Each number is 128 + 24 x the weight over the matrix's rms, rounded and kept within 0 to 255. Layers, rows and columns count from 0. Numbers have three digits each.

# layer 10 MLP gate, 320x128, rms 0.171, rows 299-319, columns 0-127
087148100144122155120092193098127137116101133120104123098151158116134172148111154120168105125152104164097086114129109177179129117122138117131166156164123116145143119153144118172197135125105116132160144130129117143141163125086140135126112079134098133147148072113144129119137145130141143145098159108090161139089163157118123133144116089145114146101166098150118140159136119126125137104166
122116150168115165099118127150123159128145160100113122121133111094172062113146131127124132121118155120098133121127121153107099142092130138133097106139142129112132128110125148089152105149081106180102117150141104155115148113144102135134158093183129116120152099167165114071144129103133097146107148099150101121134091141122130120094120142123092134123112149125124099081120141149120132147105
161100111110113091175141102097134078139153108067107093100149158119111128129164129136097175130134130131088102120124148144105148162126132124077152122124139123079077104105135176143173168120120143125109086093126131134144112133119133149091130102146138135103109150179130107142150134111133096117156135107178134149101122103113141107109145126147123141102146091121137135128072096120096124134102
155186168160124081155153137115111117105160137089139126137102188152139141115087080097094163157077153168114144113136115180108181119123106122122131172163170130170142105106071155132108113114095097147132142108120102134157146122094145151162101133120111141168076120177120138093101099137111154113119179102155120118126138141159153149123160098134142096148123137141135167131152106125106150120099
115151102131157115167142106120134095113151091091130168142131133139147161124142173121098106108104125124153119081133140105107134120116141169177091092138117153114116120121112140142149121175120131124105107109170133095097119123139066123161124085122103093135118143171083176151152134118093106119133115143143143126180153105125122112157162108093116149174123122114130103158084121111086112128124
135117175153074126136134078172148138123130129108109127099130135095095114140118110130125116128087159122116108152156111156104140102085112136126131080139151104142150089111159124113129136102143117169148098144109134089105117114129152159131137091152132117119151120144152144099115092133125116117141103176134147173133154118107118161090143126135172178125127154129089121087137134132135130156118
124158139089097156139114126107199142178141113124138143113104188074125096161146150100116097123123096129119158098180144130131128121096126165142115116131134135147100118161176079128139104146161113096064132101143118161147136120142140127156122106133140128139089114118155124138138091145144111134122146101101141143093132055100134113125135132122084135146114115091126120088134108132118112156193
154139092118124062083111153098131136146120115089136161137150124121089123113139083142133139122090144135162156120133140094137189146135153133166136118112114117149122107163168127137181120130124130092127113122118135191111140144115133143109132114125151167148136136128130127162119122112131132125075073113087160109111096146122155102144119118131103100119169089121128132134156096140165100138142
168101115134154127124183116144113147113135136081155155157154102088121153133078116138120113124131132104160130104149141091136111109131130151120162126169121143109118170110146160101132158146136135100131171105078117138136116142135159112140136117193133162101169122148147122105140135152162132098122120113163100155119128127170137096135123108165137143142131145140112164139131076131135161108099
128127157149130207129123117102161127108145120106125152144110101121111124169120129111152109138146174132117118168153107149159149132152089132058135140142115126121144113113152137135142113090120169079128110123161131106120159111076145151121101149118128120118132115086156114096110153104155116154187127100111095132117128131161139140132138096132101183106110154112110109119195118097053144121160
099107068116111128105163094108164095127157161098116172116149125159153135116116135099156137120098119148137124134156102123118132109120150155146122148121154093101129139076120135104131076153134100125094130126154073093110158113102114157091156107155072129125115122116112137134128136132118102123136158106101145104124099126102125122127071177120095142112150159137100199134177153118127136167151
154134119129113178121136113121157092134136149143100122135093131121108151087129128125134148145137174080108137136115138176112064128115141108126128161158104117120080187179113133172130163132135115131109162150155132102144115118126128165141069095120130155139123139114195113110130173101106137141106091144106125117095095123158139179138152125141163113138148122099118101156138124126112112125137
132137180153122149165160122112136121117137131082133130163147125180142165115120177096141137108138147119104085139088106157171113129098095176077161120154125119132148106120147132135112164130127066182142117127165141165137117121113178095170094129109157146113160156136079161117149111117072147112114143112114134133134081150116086142110144120111106127138108114112125113107183116154112150179107
108133128127151124086123126127083126109097124074140145113113101120140073123156114080146135163094121119146081143138076151127116124145121112145086114142131169080156176143118132152088157159159109143125164109124119097163119144115140138128133110106123112127144117089129086116135113098094065167111154098123105139073136176135130126120169128097143128147130130168125152122175107092149139124125
137152140120131133144146086105143102123103148114137151124172133100093088141129132163126142125109149137155141173123118116171148100160158104130170132156124143161121146140158134160120137109126164131113127148081174134137137156135115129134083150165135141120120172130124135123119135115105134168156126082147118111147133132154117119159136136156130076134104084132146099118135105152135166116138
100120076123154113127144105169098100169125160115104084190144087132083152125104164135153148102128134158107124095125109113094110131131125094187135158132133135137098094112107126148095150140124148104162132106145162098086129129124090124129150129129128127108091136168134113111095158103103171185150121083125132185135133151117088150145140111116133110154153104162140092146147133137179125115129
134100134186119143113129121140185152162087109118143114114086121127127129122094168133172129119142124099107103113108138172116162101112162089132161105152130093107157104127113118155160178135146066124171082147162125104128125128113109094127122148080131141113127136147156119144134143145093092152093157108115129122117140160133099124091173110154142133151102139107158152127113142105096128105146
136126134119108144142131127147149128094132144142097162157135164136149144093184088133107120133109141134107162157134101106111127146148115136106151130148140104131154105138138128156140176123141149149101119131122120094108107125155133125140107159104114163124144150154147063113137138158146140146110090129081181109141110124112113085124127141120160131088133123115170105127133127106111139143110
088140151101131114153143122124155092145142111106174118097168130114108122131117134122136070167067111116160079129115174153135134157090138115117138123099115134110111131168127071116163162068124117140167131191094125114128102121108170084126157118097134146104127115141150154080135120131117110091122131112135137140101151127116123157140077113134090146169138144107149107125164055153144124130150
127113127163179158128128091128151145146136114118135112106193142153143116130084140101101156130107136118155137145153132144142154101121064123147162087164163141088112146103103149168122155101134141096149123147091171113141126109150120101115131133133128094127118117179151124120162148144126122136155136119090146110138168157076143139093158100109101144138125165130108138146173129133137148121094
144135119144139118153136138141132110107157113088128152173095165130113130123097115095111136106108121096112091146128117124120134113139108139140143103134144130170118125109157194112152153104131143129177114143068110097122145164111118141107114134133120105127099115152105137131138132103187115140087148093104138174172191149160144138155148122119100149125107154165111146175148066136142139082131